From a checkpoint of a small transformer trained on Wikipedia.
Training: 603M tokens, 5251 steps.
Each number is 128 + 24 x the weight over the matrix's rms, rounded and kept within 0 to 255. Layers, rows and columns count from 0.

# layer 6 attention key, 256x256, rms 0.137, rows 152-169, columns 0-127
[[155  99 169 163 108  91 143 109 142 124 154 120 123 159  95  98 127  98  84 130 131 112 125 118  84 160 122 159 110 140 144 173 140 113  98 106 138 182 147 125  90 115 134 155 100 111 159 111 114  79 144  82 119 165 160  77 159 127 161 142 118  87 108  61 127 151 154 112 138 170 155 136 210 147 126 124 129 107  93 131 103 117 111 150 125 139 126 134 159 137 139 144 119 116 147 131 111 120 104 115 154 124 124 135 146 162 143 153 162 154 134 120 111 150 130 114 132 109  91 163 142 158 134 158 121 123 125 102]
 [ 98 111 143 101 133 124 129 129 123 176 144 118 129 119 167 169 147 151  83 146 125 148 150 101 118  96 115 150 152 116 153 107 160 109 179 139 146  91  99 137 102 189 113  92 131 102 171 176 116 169 153 118 125 100 118  98 123 118 132 167 132 146 119 152 104 129 117 132 174  88 114 114 164 128 102 115 139 148 128 122 127 149  99 143 183  85 115 145 160 136 104 142  86 132 133 151 123 133 132  89 118 118 147 125 158  97  99  87  97 149 108 160 113 136 108 173 139 125  87 141 129 126 120 100  88 110 141 166]
 [ 69 131 136 111 102 137  94 132 148  72 132 132 108  89 139  91 121  87 136 122 147 178 144 135 145 155 151 159 133 131 113 173 145 148 146 141 147 121 130 184 123 162 129 110 107 148 131 140 114 126 180 147 147 162 124 105  92 108 120 160 101 139 112 142 145 117  96 117 146 148 131 128 157 121 114 147 101 112 159 112 134 114 120 139 102 117 109 143 102 156 124 123 116 150 131 145 133 129 138 139 149 107 118 107 144 166 120  80 121 125 155 160  81 124  98 179 113 140  93 180 153 140 160 119 139 115 140 129]
 [109 125 131 120 132 148 165 106 143 129  88 150 109 116 129 100 124 172 127 122 141 155 135 159  98 137 133  94 124 132 119  81 168 105 139 131 104 108 120 131 111 152 149 125 136 123 131 108 102 164 147 110 112  87 154 100 103 157 142 108 151 115  86 128 143 130 117 177 159 127 148 108 164 136 122 156 122 162 115 142  91 146 131 118 147 138 100 111 118  94 118 126 107 147  88  97 124 123 120 102 137 137 113 164 110 116 161 163 150 137 120 156  94 104  98 134 143 121 102 135 113 122 164 126  93 171  99 136]
 [109 114 159  62 122 162 135 148 119  79 121 142 164  75 220 107 144 110 117 103 140 125  96 103 156 107 159 126 114 122 137 158  90 105 108 110 123  82  87  94 118 109 132 112 162 148 150 127 113 128 128 185 126 110 116 182 106  91 100 190 141 134 144 119 124 163 143  83 111 131 133 154  77 118 140 108 138  86 160 132 123  95 139 160 152 129 127 138  88 142 143 157 144 177 152 111 177 114  81 150  93 147 125 124  96 131 121 142  97 161 104 165 124 149 166 128 113 134 116  89 133 142 121 151 159 139 114 132]
 [117 126 102 110 194 146 110 146 111 115 123 112 141 169 117  68 151  52 116 130 173 102 106 146 165 138 148 109 124 129 154 111 119 100 122 110  91 131 118 147 161 159  98 125 163 114 107 124  93 140 170 108  85  92 178 131 165 152 124 163 158  94  95 161 146 141 146 102 121 130 123 127 144 139 108 147 116 148 106 170  90 119 161 101  92 109 112 141 105 116 109 127 134 134 118 148  57 106 104 111 129 168 118 125 129 134 135 178 138 173 113 142  92 131 119 105 136 113 144 127 138  91 139 114 150 103 155  85]
 [105 137 138 133 104 115 154 147 119 106 153 138 112 116 180 139 139  91  80 154 154 121  93 156 110  91 146 104 115 182 151 117  96 151 149 141 129 155 162 144 148 118 110 167 146 144 153 154  94 119 139 158 123  91 134 140 116 157 115 144 109 150  85 119 133 102 156 198 149 162 149  95 110 140 133 167 160 148 158 147 182 139 119 141 162 154 139 118 127 145 122 145 101 104 153 126 111 119 137 124 153 100 134 123 137 142 125 138 120 118 106 100 107 110 140 164 177 137 118 132 181 113 138 127 137 127 112  97]
 [ 98 118 104 157  97 169 106 150 166 123 144 125 148 134 119 119 126 151 124 159 123 134 120 141 166 108 166 115 140 132 111 101 114  76 121  90 129 100 184 106 114 138 150 175 117 124 114  87 104 145  69 146 130 148 107  91 104 147  90 105  98 131 121 132  89 132 111 104 147 135 113 143 148 108 127 109 144 121 123 135 137 109 161  97 158 126 141 156  72 146 115  92 150 137 127 102 105 171 106 113 124 119 117 160 120 114 132  96 108 119 143 122 137 120 109 118 120 122 149 126 139 158 135 119  61 132 164 131]
 [129 141 113 116 139 127 152 131 107 160 143 117 133 151 154  83 131 172 105 126 147 102 115 153 155 142 134 116  90 125 132 113  93 122 141 172 126 142 135 128 157 161 116 165 123 147 124 127 125 121 117 132 141 113 130  87 133 153 123 112 167 114 139 150 138 118 134 119 135 106 149 116 124 145 122 144 104 133 119 138 123 132  95 113 124 136 135  78 135 158 144 140  74 120 109 122 116 133 117  94  98 130 135 128 102 117 111 117 132 145 136 154 114 109 114 147 121 135 151 142 117 129 107 145 123 133 150 145]
 [131 105 143 108 155  91 149 133 117 119 138 132 118 152 144 118 150 130 135 144 105 123 115 131 165 111  92 115 146 162 120 105 112 101 125 145 120 116 150 112 138 117 110 149 108 123 121 143 133  72 129 121 129 100 142 114 139 133 130 161 156 112 136 119 133 124 127 141 122 110 128 110 131 142 121 123 129 100 126 128 133 100  97 121 112 149 125  84 124 152 139 127 116  92 149 127 141 146 127  70 141 137 117 134 110 129 142 105 134 113 160 135 115  94 115 113 116 130 134  98 114 142 110 140 113 133 130 162]
 [109 135 118 107 114 145 112 111 158 125 154 122 132 105 140 133 130 121 103 152 108 141 144 126 147 161 134  98 116 154 124 150 148 120 123 118 140 152 157 154 132 131  94 119 132 105 112 116 123 132 132 150 103 130 110 135 127 116 110 121 124 149 106 136 137 156 100  91 103 123 127 144  77 101 131 120  91 136 151 135 107 118 129 128 119 104 121 146 135 113 136 127 132 142 191 122 128 131 156 122 119 178 144 119 122 100 126 125 143 160 140  82 172  89  86 144 101 129 139 119 132 148 123 107 114 124 128 113]
 [121 123 138 112 130 116 104 130 151 133 128 125 132 105 122 126 109 111 142 131 107 127 148 124 173  87 159 119 143 110 119 121 110 177 121 144 132 145 130 120 124 165 119 134 121 131 144 126 136 137 117 124 125 153 157 116 130 110 126 117 135 138 124 160  86 110 151 110 111 153 151 126 156 111 160 119 130 142 125 157 112 137 137 173 119 147 128 150  92 127 125 127 132 136 144 124 157 123 127 156 117 130 122 125  93 147 122 147 113 132  98 137 196 134 153 115  88 137 131  97 148 138 129 142  94 137 146 120]
 [116 132 135 129  93 140 132 161 140 106 128 107 115 122 165 117 130 157 104 131 116  60 134 126 129 130 185 137 126 109 109 107 132 131  94 105 108 108  92 101 104 129 145 114 139 135 145  96 146 151 118 140 132 112 163 154 143 143  97 120 148 167 142 118  81 131 137 101 156 118 105 126  80 125  97 111 126 129 109 131 119 128 113 159 143 137 144 134 101 150 143 129 143 157  96 128 133 130  95 115 126 125 132 137 119  86 127 159 167 126  91 141 180 148 140 103  80 121 101 129 138  61 137 116 144 115 151 143]
 [ 99 147 109 122 112 123 128 100 145 126 122 137 173 141 139 134 120 140 113  92  97 133 140 134 126 139 127 146 134 114 152 135 128 115  94 101 117 165 132 117  99 130  84 123 156 170 106 109 171 116 132 140 127 101 179  96 142 140 129 134 153 132 112 135 100 170 141 113 118  82 109 113 107 115 166 114 112 150 139 110 130 143 131 111 124 112 105 132 111 143 114  99 122 115 109 123 103 119 162 117 133 158 138 127 105 110 129 142 125 168 131 138 106 119 114 127  95 160 140 108 119 109 114 132 137 123 133 111]
 [145 127 115 109 135 138 156 123 133 164 137 160 127 143 146 148  98 129 152 109 120 132 138 106 110 106 113 117 105 134 137 133 110 146 149 155 158 118 117 119 140 152 130 122 146 148 135 139  88 138 170  95 112 142 134 150 117 112 153 153 150 147 113 142 122 122 111 146 121 136 121 110  96 108 111 129 111 144 120 141 144 119 119 131 109 148 144 110 118 115 149 131 113 142  96 116 163 166 149 119  91 130 136 138  93 124 130 124 135 124 140 138 133 103 139 180 166 147 126  92 130 121 108 123 126  81 138 141]
 [127 100 136 112 121 119 132 135 142 132 154 128 100 112 158 119 116 122 123 104 117 136 125 142 140 151 138 122 133 154 115 109 151 135 126 156 140 106 117 123 129 123 147 131 170 123 116 129 159 156 137 136 138 147 153 126 124 140 115 125 131 143 126 145 135 144 119 147 142  94 109  98 131 118 134 118 101 127 140 117  88 118 107 129 146 109 110 109 155 153 124 128 137 118 132  94 106 145 145 119 130 154 126 131  93  93  89 119 108  97 111 118 126 130 104  94 129 138 154 141 120 155 132 158  88 113 110 118]
 [152 110 120 147 120 122 105 135 168 148  95 139 124 132 124 139 149  89 144 144 147 146 144 146 135  93 122 134  80 147 133 148 103 133 130 158 117 135 109 130  98 122 164 115  87 122 148 166  90 171 124  97 105 132 137 124 148 160 115  75 135 129 141 140 111  87  89 130 150 112 156 122 127 117 101 130 118 159  93 152 163 121 115 164 110 124 139 146 125  79 168 111 117 120 170 120 187 165 168 106 106 134 110 170 155 124 115 153 115 116 133 114 186 113 132 106 166 117 117 126 154 123 114 107  88 113 136 188]
 [175 120 102 156 104  92 151 160  62 126 128 119 114 137 117 128 143 122 160 121 129 162  89 134 136 135  98  99 115 139 171 139 159 115  86 145  99 130 145 183 161  83 132 129 133 104 132 149 121 148 115 114 158  82 145 141 157 120 139 148 117  99 117 111 131 143 162 157  94 135 130 135 143 133  87 113 116 148 108 145 140 117 124  78 113 126 111 136 200 136 142  96 136 103 149 149 131 151 122 128 139 111 100 126 163 128 138 136 115 105 203 140 105 139 122 134 132 117 127 131 129 106 104 109 125 140 109  75]]
# layer 6 attention query, 512x256, rms 0.138, rows 281-298,345-362, columns 0-127
[[105 146 203  97 145 128 206 148 105 140 114 116 135 122  88 174 167 142  82 122 140 128 146 108 110 126  87 116 144 148  78 134 154 146 190 137 110 103 126 110 156 149 128 122 142  91 142 189 117 135 125 105 148 141 180 126 134 151 138 127  92 111 122 144 101 116 148  75 124 134 135 157 159  80 130 131 119  99 125 111 160 136 134 133 143 135 154 143 143 125 115 141 110 141 106 163 151 122 138 106 125 110  97  84 163  96  86 147  91 151 118 127 135 155 162 149 161 136 149 153 122 122 120 128 110 155 188 135]
 [150  88 108 147  96 130 118 151 149 133 123 151 148 115 128 133  86 166  85 119 153 152 151 118 172  89 155 100 103 149 144 112 160 118 132 180 122 101  98 107 115 123  86 129  89 144 112 138 103 150 113 104 133 148 119 143 111 126  97 110 133 124 118 147 136 140  90  94 126 117 160  86 128 119 112  80 109 136 119 154 140 113 129 108  61 119  99 110 115 127 137 109 112  96 137 167 134 121 127 133 144 113  92  70 162 112 148 162 133  96 119 158 116 133  77 106 108 176 114 149  95  82 115 101 170 138 103 138]
 [126 101 120 110 168 143 133 151 128  99 157 128 115 174 200 170 145 131  95 106 126 128 130 118 144 137 128 103 149 109 149  82 106 129 154 105 132 141 155 162 125 140 127  99 137 127 153 114 129 180  79 111 156 129  85 117 138 111 146 150 140  81 137 134 109 138 153 150 103  84 150 152 148 144 117 131 125 143 168 135 134 127 139 113 164 113 135 141 114 152 177 116  85 112 122 151 102  92 111 121 113 109 113 155 130 121 170  98 136 164 122 128 170 137  98 142  67 104 113 124 115 138 127 134 113 160 139 154]
 [141 117 180 104 130 139 152 175 102 169  79 157 106 138 118 180  80 171 118 132 122 127  53 108 166 178 151 104 157 153 108 120 143 128 123 121  99 123 128 126 119 170 110  63 120 142 152 182 146 111  98 135 142 140 169  90 157 149  92 123 164 131 168 128 110 135 117 120 141  72 139 163 172  98  93 171 150 157 163 145 192 123 140 144 134  86 136  68 129 172 129 159 119 135 129 118 150 148  90 152 139 135 149 168 198 102 106 101 111 147 110 132  93  89 163 141  91 158  52 129 108 157 154 121 151 137  86 134]
 [147 166 115  58 104 119 123 185 110 141 144 118 149 149 107 107 137 118 120 139 128 112 193 161 169 113 107 139  93 124 103 108  75 133 128 102 117  95 109 144 110 140 132 120 156 161  94  75 157 109 151  97 108 134 112 141 143  99 186 139 153 143 134 164 128 144 115 118 150 108 138 132 104 121 153  86 194 129 102 124 110  92 179 136 171 118 123 170 129  76  94 162  74 113 102 139 142 134 100 112 125 133 179 127  89 160 113 141 138 138 139 145 143 143 180  92  97 129  89  94 125 121 108 108 112  96 148 162]
 [143 157  82 124 108  97 113 158 147 144 126 127 129 144 136 125 143  99  78 164 119 138 117 126 132 152 138 174 137 148 117 105 149 101 102 144 131 117 169 118 129 138 100 104 140 122 132 172 100 142 145 136 154 165 140 128 156 143  95 124 103  71 161 106  93 110 159 123  92 160 118 142 116 139 103  83 132 148  94 101 122 122 103 123  94 172 106 146 166  95 143 116  85 119 126 114 106 140 148 139 153  96 163 113 153 110 147 124 136 112 141 122 107 107 126 126 118  79 137  68 131 148 169 128 148 178 130 104]
 [117 108 137 130 101 114 135 128 124 131 127 138 172 173 108 133 127 125 106 151 139 149 140 155 121 161 139 114 120 157 116  92 112  99 130 114 173 152 100 172 161 159 118 115 152 116  94 118 101 138  95 111 159 134  64 129 136 138 113 104 163 136 124 116 131 151 105 134 127 117  78 121 132 129 149 146 155 100 103 134 171 144 146  72 147  97 132 156 137 146 111 115 130  97 103 104 105 121 104 134 155 114 108 152 156 143 103 110 130 157 121 130 124 134 106 138 111 134  92 132 106 125 130 108 169 152 115  80]
 [169 140  74 111 106  99 122 136 194 113 133  79 123 125  89  83 159 128 157 179 134 103 116 136 158 136 126 101  93 122 162 128  95  99 152 114 128 120 134 122 173 111 135 121 162 124 133 148 144 122 155 128 148 143 111 168 106 142 119 118 113 120 147  97 151 168 121 137 121 125  91 112 143 132 148 154 144 132 110 157 137 132 117 107 164 137 126 131 147 104 126  84 109  97 119 136 148 143 124 124 138 138 123 124 140 132 162 141 175  93 121  92 153 111 117 117 139 144 144 116 136 132 168 132 130 103 162 120]
 [146 123  90 104 126 110 129 146 126 113 185 121 132 139 106  95 110 126 149 128 157 127 128 130 140 125 125 121  87 108 156  92 103 110 125 114 140  91 120 113 147 118 158 121 127 156 158 140 125  95 143 116 150 137 118 140 121 172 105  86 135 133 122 100 173 138 102 134 143 101 140 112 129 104 151 170 170 134 123 155 171 120 148 119 106 119 105 141 151  94 128  90 104 126 122 133 148 142 146 122 141 124 110 141 168 130 125 164 131 124 113 128 133 126 132 119 150 148 113 142 115 150 168 108 151 122 148 114]
 [126 146 142  69 137 164 126 104 153 149 157 132 172 124  98 133 141 132  76 104 120 139 121  67 149 130 118 156 123 130 143 144  84 117  99 143 128 137 121 129 127 141 112 114 143 129 132 110 117 140 154 142 107 154 139 132 127  91 149 134 129 102 134 123 128 115 166 137 118 166 122  95  89 106 126  98 107 127 147 149  91 108 125 110 111 108 122 116 118 124 130 133 140 123 122  90 111 109 103 123 120  93 123 109 123 149 156 135  98 130 122 132 112 138 114 142  95 113 130  95 101 114  94 149 122 103 119 148]
 [ 97 130 115 108 109 118 108 113 148 105 169 147 109 125 146 109 151 111 128 113 132 130 125 113 100 105 129 122 122 169 137 119 166 120  92 121  99  82 134 123 126 118 144 140 132 132 131 112 126 134 155 146 135 145 127 165 131 119 104 112 108 148 130 139 125  87  87 138 141  96  91 120 103 138 129  88 104 125 165 115 117 118 102 144 167 116 112 151 167 112 132 128 105 124 122 104 150 138 127 138 122 110 131 157 144 133 131 121 137  91 114 125 116 126 125 168 137 137 120  99  92 105 187 139 131 140 106 166]
 [142 108  93 153 101 183 119  93 124 123 123 119 137 143  99 124 135 148 102 109 154 157 145 119 169 124 117 132 132 126 116 146 116 135 172 102 150 127 131 113 155 135 146  99 152 166 116 134 144 145 117  83 146 139 119 113 148 112  98 147 173 123 123 111 151 116 154 128  58 123 135 111 134  94  96 178 127 120 134 120 132 134 142  79 185 106 111 104 108 122  68 117 135  78 130 146 125 119  78 158 133 164 125 120 176  81 138 137  86 141 149  94 125 132 114  89 125 179  89 133 128 129 154 124 103 106 167 161]
 [158 138 138 111  88 118 120 123 165 120 136 126 124 142 150 130 137 142 118 133 152  91 155 153 159 128 138 146 187 134 111  80 104 128 119 160 134 118 142 144 118 108 169 151 131  88 110 126 158 118  99 136 130 139 147 150 130 102 125 161 113 106 160  96 163 138 134 106  94 124 127 141  98 134 123 102 134 132 117  99  77  96 135 103  84 108 123 115 103  88 145 128 102 140 169 169 144 105  90 162 134 124 180 136  81 120 134 120 135 124 115 119 159 124 136 128 172 115 176  80 187 121 151 148 166 139 118 112]
 [118 118 129 146 151  89 130 152  97 144 115 106 107 147  89 105 154 113 143 156 104 142 126  76 148 163 124 107 105 145 138 148 152 134 123  86 146 132 142 119 129 122 136 125 118 114 117 129  90 156 107 144 138  67 107 140 163 163  99 114 180  96  99 124 149 154 152 119 116 120 177 112 124 113 141 181 149 156 116 101 173 129 156 112 144 128 117 156 145 111  81 156 134  69 123 142 124 119 108 177 146 113  88 136 157 163 106 113 174 164  89 103 134 155 102 106  94 148  94 100 102 168 118 130 147 112 125 153]
 [111 112 126 120  87 181 135 117 119 115 143 133 127 128 134 129 132 143 124  82 120 135 159 151 153 143 140 119 130 159 146 130 141 111 132  89 125 122 116 149 112 124 123 155 165 147 105 124 172 126 165 116  99 116 167 145 158 120 157 135 121 135 132 110 113  92  98 118 145  95 115 140 120 163 114 122 139 107 174 128 110 134 131  78 161 106  96 109 112 122 148  99 117 191  92 140 121 149 111 125 120 137 106 148 153 153 106 138 127 138 109 104 143 130 120 139 124 123 161 115 128 115 132 136 112 130  99 142]
 [131 107 149 145 144 143 136 123 116 140 134 140 143 127 188 124 141  69 170 147 111 112 138 141 120 152 106 115 166 155 168 140 169 113 100  73 123 184 119 170  79  59 131 162 138 134 113  99 158 192 147 120  70 103 102 129 136 157 157 125 126  95 165 129 107 170  97 166 192 180 146 143  92 159 161 176 145  75 112 101 141 168 137 111 120  94 100 107 120 179 168 134 125 174  96 148 100 150 128 152 131 144  83 121 161 166 124 125 190 149 128  91 158 145 117  67  90 130 133 172 151 154 114 136 102 132  82  85]
 [106 121 151 124 144 136 130 102 120 159 114 192 104  78 135 140 140 157  68 180 163 129 123  84 146  95 123 169 146 144 105 141 100 151 151 184 115 142 139 116 121 165 123 147 134 109 124 132 148 138 133 128 115 120 117 136 112 140 166 105 162 125  83 152  90 135 119 127 109 136 156 105 136 112 142 101  99 141 132 144 119 106 118 147  91 148 127 136 109 143 165 128 105 152 104 142 123 149 109 118 145 109 168 105 130  90 109 193 121 133 110 112 117 117 123 141 120 129  99 115  82  80 118 132 113 121 154 138]
 [144 121 160 106 147 118 154 114 126 134  85 103 149 121  89 135 118 107 145 123  89 176 120  93 102 148 131 110 109 123 140  91 141 184 134 130  64  87 100 117 114 170 132 108 127 133 111  87 132  94 139 138 111 119 150 132  97 154 103 128 168 127  75 150 125 143 111 115 141  90 105 129 149 151 144 154 109 184 121 128 113 209 141 123 121 130  82 125 105 149 120 120  92  95  92 123 116 151 112 106 120 132 141 149 143 131 125 137 157 126 123 126 144 138 145 144  98 106 140 125 107  84 105 115  88 110 132 109]
 [169 121 149 133 122 124 175 183 123 123 122 132 124 154 155 159 114 182 116 167 121 148 118 149  76 101 158 155  99 146 145 139 126 115 179 149  74  95 101 141 122 150 150 140 153 117 147 111 138 149 141 129 179 118  87 126 184 159 142 111 119  94 141  98 114 109 124 137 115 146 177  92  98 123 103  79 143 140 103 143 116 131 100 110 123 109 127 131 128 102 152 140 116 147 121 130 125 163 165  87 126 149 140 187 143 135 104 153 135 112 136 116 157  89 140 138 126 116 110 136  89 116 125  99 121 153 101 161]
 [122 139 117 150  90 176 113  64 119  80 160 149 134  88  86 172 135 168 133 104 137 113 117 140 119 157 188 142  86 130  82 124 124 129  66 163 147 127 152 147  95 128 137 118 145 148 137 111 111 113 144  79 140 153 105 178 124 130 136 149 108 154 132 153 129 115 113 139 106 168 175 134 146 123  99 111 128 158 161 122 139 123  97 121 128 143 162 145 126 160 179 107 131 125 144 159 113 148 152 115 111 148 123 146 106 135 133 141 107 101 156 117 152 125 147 114 116 110 148 144 135  85 124 108 111 119 105 121]
 [113 134 131 124 127 122 121 130 108 166 100 121 133 140 144 125 167 120 132 141 100 106 102 129 144 125 121 142 152 105 110  86 131 137 101 120 156  93 154 116 150 170 149 136 115 103 148 108 102 122 118 127 116 111 170 135 130 120 110 121 189 137 148 129 117 129  87 167 144 158 148 112 114 155 121 110 141 109 117 131 114 134 144 166 137 166 144 158 149 156 155 138 107 182 127  78 112 131 158 114 152 140 120  87 114 142 106 155 101 174 126  82 119 146 149 167 152  97 139 101 159 138 124 118  92 116 104 106]
 [124 124  96 110 144 125 114 153  99 160 143 115 124 152 127 148  89 149 151  67 122 113 165 131 100 105 162 117  96 153 126 120 121 103 100  87 120 143 115 116 180 153 132 150 150 161 138 156 168 104 164 157 113 139 150 104 147 146 131 138 110 127 177 121 168 114 130 119 124 151 111 141 140  91 122 126  83 169 121 137 120 125  92 106 122 165 161 127 128 109 158 125 121  84 150  98  94 101 118 150 158 143 128  88 121 115 157  93 132 141 145 166 108  93  75 128 146 134 135 176  76 104 142 137 163 130  98 131]
 [ 85 125 119 134 163 135 106  90 100 152 135 152 158 109 140 104 112 118 110 113 108 109 135 161 150 118 120 139 146 122 106  97  98 129 116 112 127 102 154 109 116 123 130 158 162 123 155 110  99 130 170 124  98 155 154 171 112 159 152 146 170 133 142 131  94 144 125 143 177 184 120  96 100 141 146 138 107 103 146  90 110  91 134 148 116 117 112 121 123 120 116 101 107 120 121 123 128 133 131 141 129 141 137 105 137 100 181 141 133 121 145 157 137  83 112 108 138  89 103 142 121  95  97 125  84 135 134 157]
 [132 147 121 110 105 118 138 134 125 108 131 118 159 154 157 115  95 139 137 155 152 124 131 176 102 157 139 136 174 110 119 149 152 135 113 164 132 106 151 162 106 118 133 114 131 134 155 134 127 146  86 139 183 134 108 135 123 122 120  99  95 156 124 113  94 115 162 133 139 106 149 127  97 164 125 147 132 113 141 157 100 103 164 153 123 160 131 135  87  88 154 147  92 153 147 111 178 152 137 153 128 143 149 110 165 153 119 118 118 114 150 137 150 143  79 164 110 114 113 102  92  78 152 108 102 154 104 109]
 [124 134 156 127 100 144 128 135 131 147 163 113 154 150 145 142 127 117  97 127 142 123  99 126  96 138 115 144 142 123 130 105  94 157 135 136 118 151 180 115  79 133 119 138 140 143 141  88 115 121 176 118 115 113 134  66  79 122  90  85 130  89  81 121 147 111 121 128 107 140 123 120 128 112 181 158 108 117 106 121 118 151 110 121 130 104 185 159 123 150 110 141 147 110 142 123 112 131 185 122 137 115 119 105 176 127 142 114 102 164 105 137 122 139 146 121 104 157  93 164 102 198 111  95 153  96 137 118]
 [156 123 111 142 106 128 115 146 122 121 158  89 120 126 145 114 150 135 121 167 126 111 136 146 111 127 130 142 116 114 105 131 147 115 148 147 133  87 126 113 135 124 116 103 133 137 142 150 119 140 134 119 118  98 125 139 124 142 123 141 135 125 130 105 145 142 141 122  98 104 106 106 124 111 121 140 116 135 125 129 151 116 145 147 157 132 135 169 154  90 125 182  91 143 115 144 137 137 105 126 126 152 133 155 136 133 101 149 142 148 130  91 163 117 122 140 120 126 105 125 151 137 139 122 143 127 111 119]
 [155 140  84 138 121 111 134 137 108  97 141 117  88 132 146 102 142 170 129 156 133 125 130 148 128 127 115 138 116 129 127 147 124 138 125 120 125 110 134 128 147 129 131 112 128 131 111 113 102  98 154 129 153  98 114 119 120 119 123 128 159 112 108 106 177 141 115 123 114 125 145 122 134 121 129 111 138 118 122 147 134 130 130 145 130 129 131 159 165 106 126 161 105 138 122 126 140 139 109 127 134 147 149 154 124 118  99 143 140 126 102 121 149 140 108 117 135 139  84 131 115 133 157 114 115 149  97 119]
 [108 140 134 102 106 168 138 110 118 111 143 136  82 131 147 153  98 129 116 162 156  90  90 140 158 116 114  93 132 108 100 115 115 147 107 148 131 155 144 154  99 127 112 101 113 121 117 150 102 110  93 129 126 147 130 124 117  96 111 150 136 136 103 130 136 183 120 108 108 131 120 140 123 146 132 145 124 122 130 134 122 120 138 127 119 118 137 106 133 126 153 106 135 140 146 118  99 113 138 117 139 142 125 127 134 103 165 111 113 116 133 168  98 145 124 104  85 137 132 118 137 145 135 120 141  94 143 124]
 [113 118 124 114 115  94 141 136 123 140 141 114 122 112 121 124 155 153 151 144 130 109 125 110 145 130 113 139 140 123 161 172 149 126 119 140 134 143 149 132 139  97  96 142 131 123  90 158 162 119 144 136 158 115 109 131 112 114 103 116 148 107 135 116 156 126 148 102 115  88 124 119 126 117 109 137 132 108 140  85 112 123 128 135 153 123 124 171 150 115  85 124 144 122 115 117 155 138 136 113 107 132 130 118 143 136 118 136 117 158  98 113 134 156 120 123 105 121 135 109 135 142 125 123 131 153 131 125]
 [156  94 115 126 112 147 125 132 113 115 138 131 131 134 133  92 132 145 130 140 129 136 148 148 148 126 133 112 124 136 126 108 118 143 136 115 146 100  97 116 146 143 154 124 136 129 121 107 130 121  96 115 150 131 124 154 158 157  82 135 136 140 128  91 132 126  99 139 118 124 122 133 105 134 140 113 120 141 118 139 144 118 129 141 135 111 128 105 127 155 122 138  94 112 152 134 114 142 106 152 144 126 102 127  97 105 158 145 166 139 119 135 134 118 117 126 169 138 123 134 134 128 129 122 148 129 136 145]
 [107 147 125 136 175 116 133  88 145 147 144 132 120 110 137 148 105 150 127 122 143 136 150 154 158 144 119 158 135 110 102 116 107 132 148 115 128 104 119 111 129 135 149 143 136 102 161 172 176 106 115 148 113 120 166  95 134 122 115 148 126 169 138 139 135 116 160 119 113 158 130 112 105 166 100 142 163 167 149 139 100 138 124 113 102 111 129 110 112 141 125  76 127 120 100 113  99 145 141 143 139 126 147 124 133 111 158 146  93 135 142 146 111 102 124 117 142 140 125 117 143 112 140 159 163  85 115 159]
 [114 122 120 107 158  92 131 185  95 129 103 127  82 127 143 127 140 158 148 170 130 132 144 155 140 129 130 128 107 164 145 164 151 135 161 125 147 133  87 153 116 116 119 123 100  94 125 175 123 101 100 128 121  60  91  85 164 136 118  73 123 102 114 117 129 129 131 111 116  93 148 102 115 178 107 142 128 147 155 135 159 123 117 117 139  97 120 119 140 139 101 125 144 124 117 119 104 134 144 115 121 129 116 148 143 144  95 157 122 145 118 125 155 129 104  88 145 143  94 106 113 112 138  74 137 131 105 134]
 [129 148  80 134 139 146 147  97 121  67 120 125 100 130 124 140 137 157 173 154 132 137 150 157 107 159 142 148 107 127 129  80 155 142 108 121 127  83 154  95 147 134 143  93 130 122 144  98 141 137 140 143 145 167 144 150 140 174 104 179 108 153 126 133 159 124 111 138  99 110 179  98 129 128 101 136 151 125 100 164 129 103 140 113 106 100 106 104 122 106 141 105 130 133 169 140 143 139 129 146 114 118 141 111 134 117 130 126 128 100 118 137 134 111 146 144 146 113 129 102 118  82 128 127 142 158 121 156]
 [146 160 149 145 137  76 119 159 122 103 110 136 109 108 164 152 139 144 169 149 106  91 109 116 151 159 136 113  88 156 164 121 201 123 134 121 120 159 152 134  88 107 127 114 124  94 111 140 123 144 141 125 139 134 145 120 139 192 124 112  84 124 131 132 161 118 129 125 120 123 150 121 169 173  93  99 156 137 129 107 123 135 122 113 137  98 137 129 146 137 156 113 141 154 144 119  88 141 131 134 121  87 132 148 157 147  47 122 158 139 107 130 136 141 124 100 117 139 105 135  87 120 115 134  82 183  75 137]
 [134 130 113 123 108 122 150 154 131  66  90 116 108 114 132 123 100  92 116 146 132 100 121 138 135 128 111 137 112 151  97 143 108 112 139 104 148 178 142  89 115 185 134 136 107  92 116 150 139 107 114 109 120 118 134 115 139 115 121 118 162 132 153  94 119 162 143 132  98 127 109 112 159 154 166 115 107 126 143 125 113 116 103 137 137 131 124 118 129 130 187  99 147 139 106 117  87 116 108 146 120 136 129 135 100 142 103 120 137  70 104  97 139 130 115 130 160 126 166 108 145 110 148 153 136 131 167 110]
 [139 125  91 166 125 169 147 125  97 129 130 142 100 126 138 122 167 117 137  98 139 142 139 112 110 127 121 110 125  94 147 110 179 148 100 154 120 122 135 105 141 122 146 154 143  83 126 103 124 120 122 125 120 124 105 103 143 165 128  89 176 139 117 115 175 173 106 112 112 118 180 107 150 185 133 156 149 124 108 153 153 148 126 132 118 125  90 131 118 129 126 120 100 131 111  86 130 133 121 122 132 148 126 159 158 110  83 108 161 153 135 124 157 132  92 108  86 182 104 111 160 110 142 144 136 155 101 145]]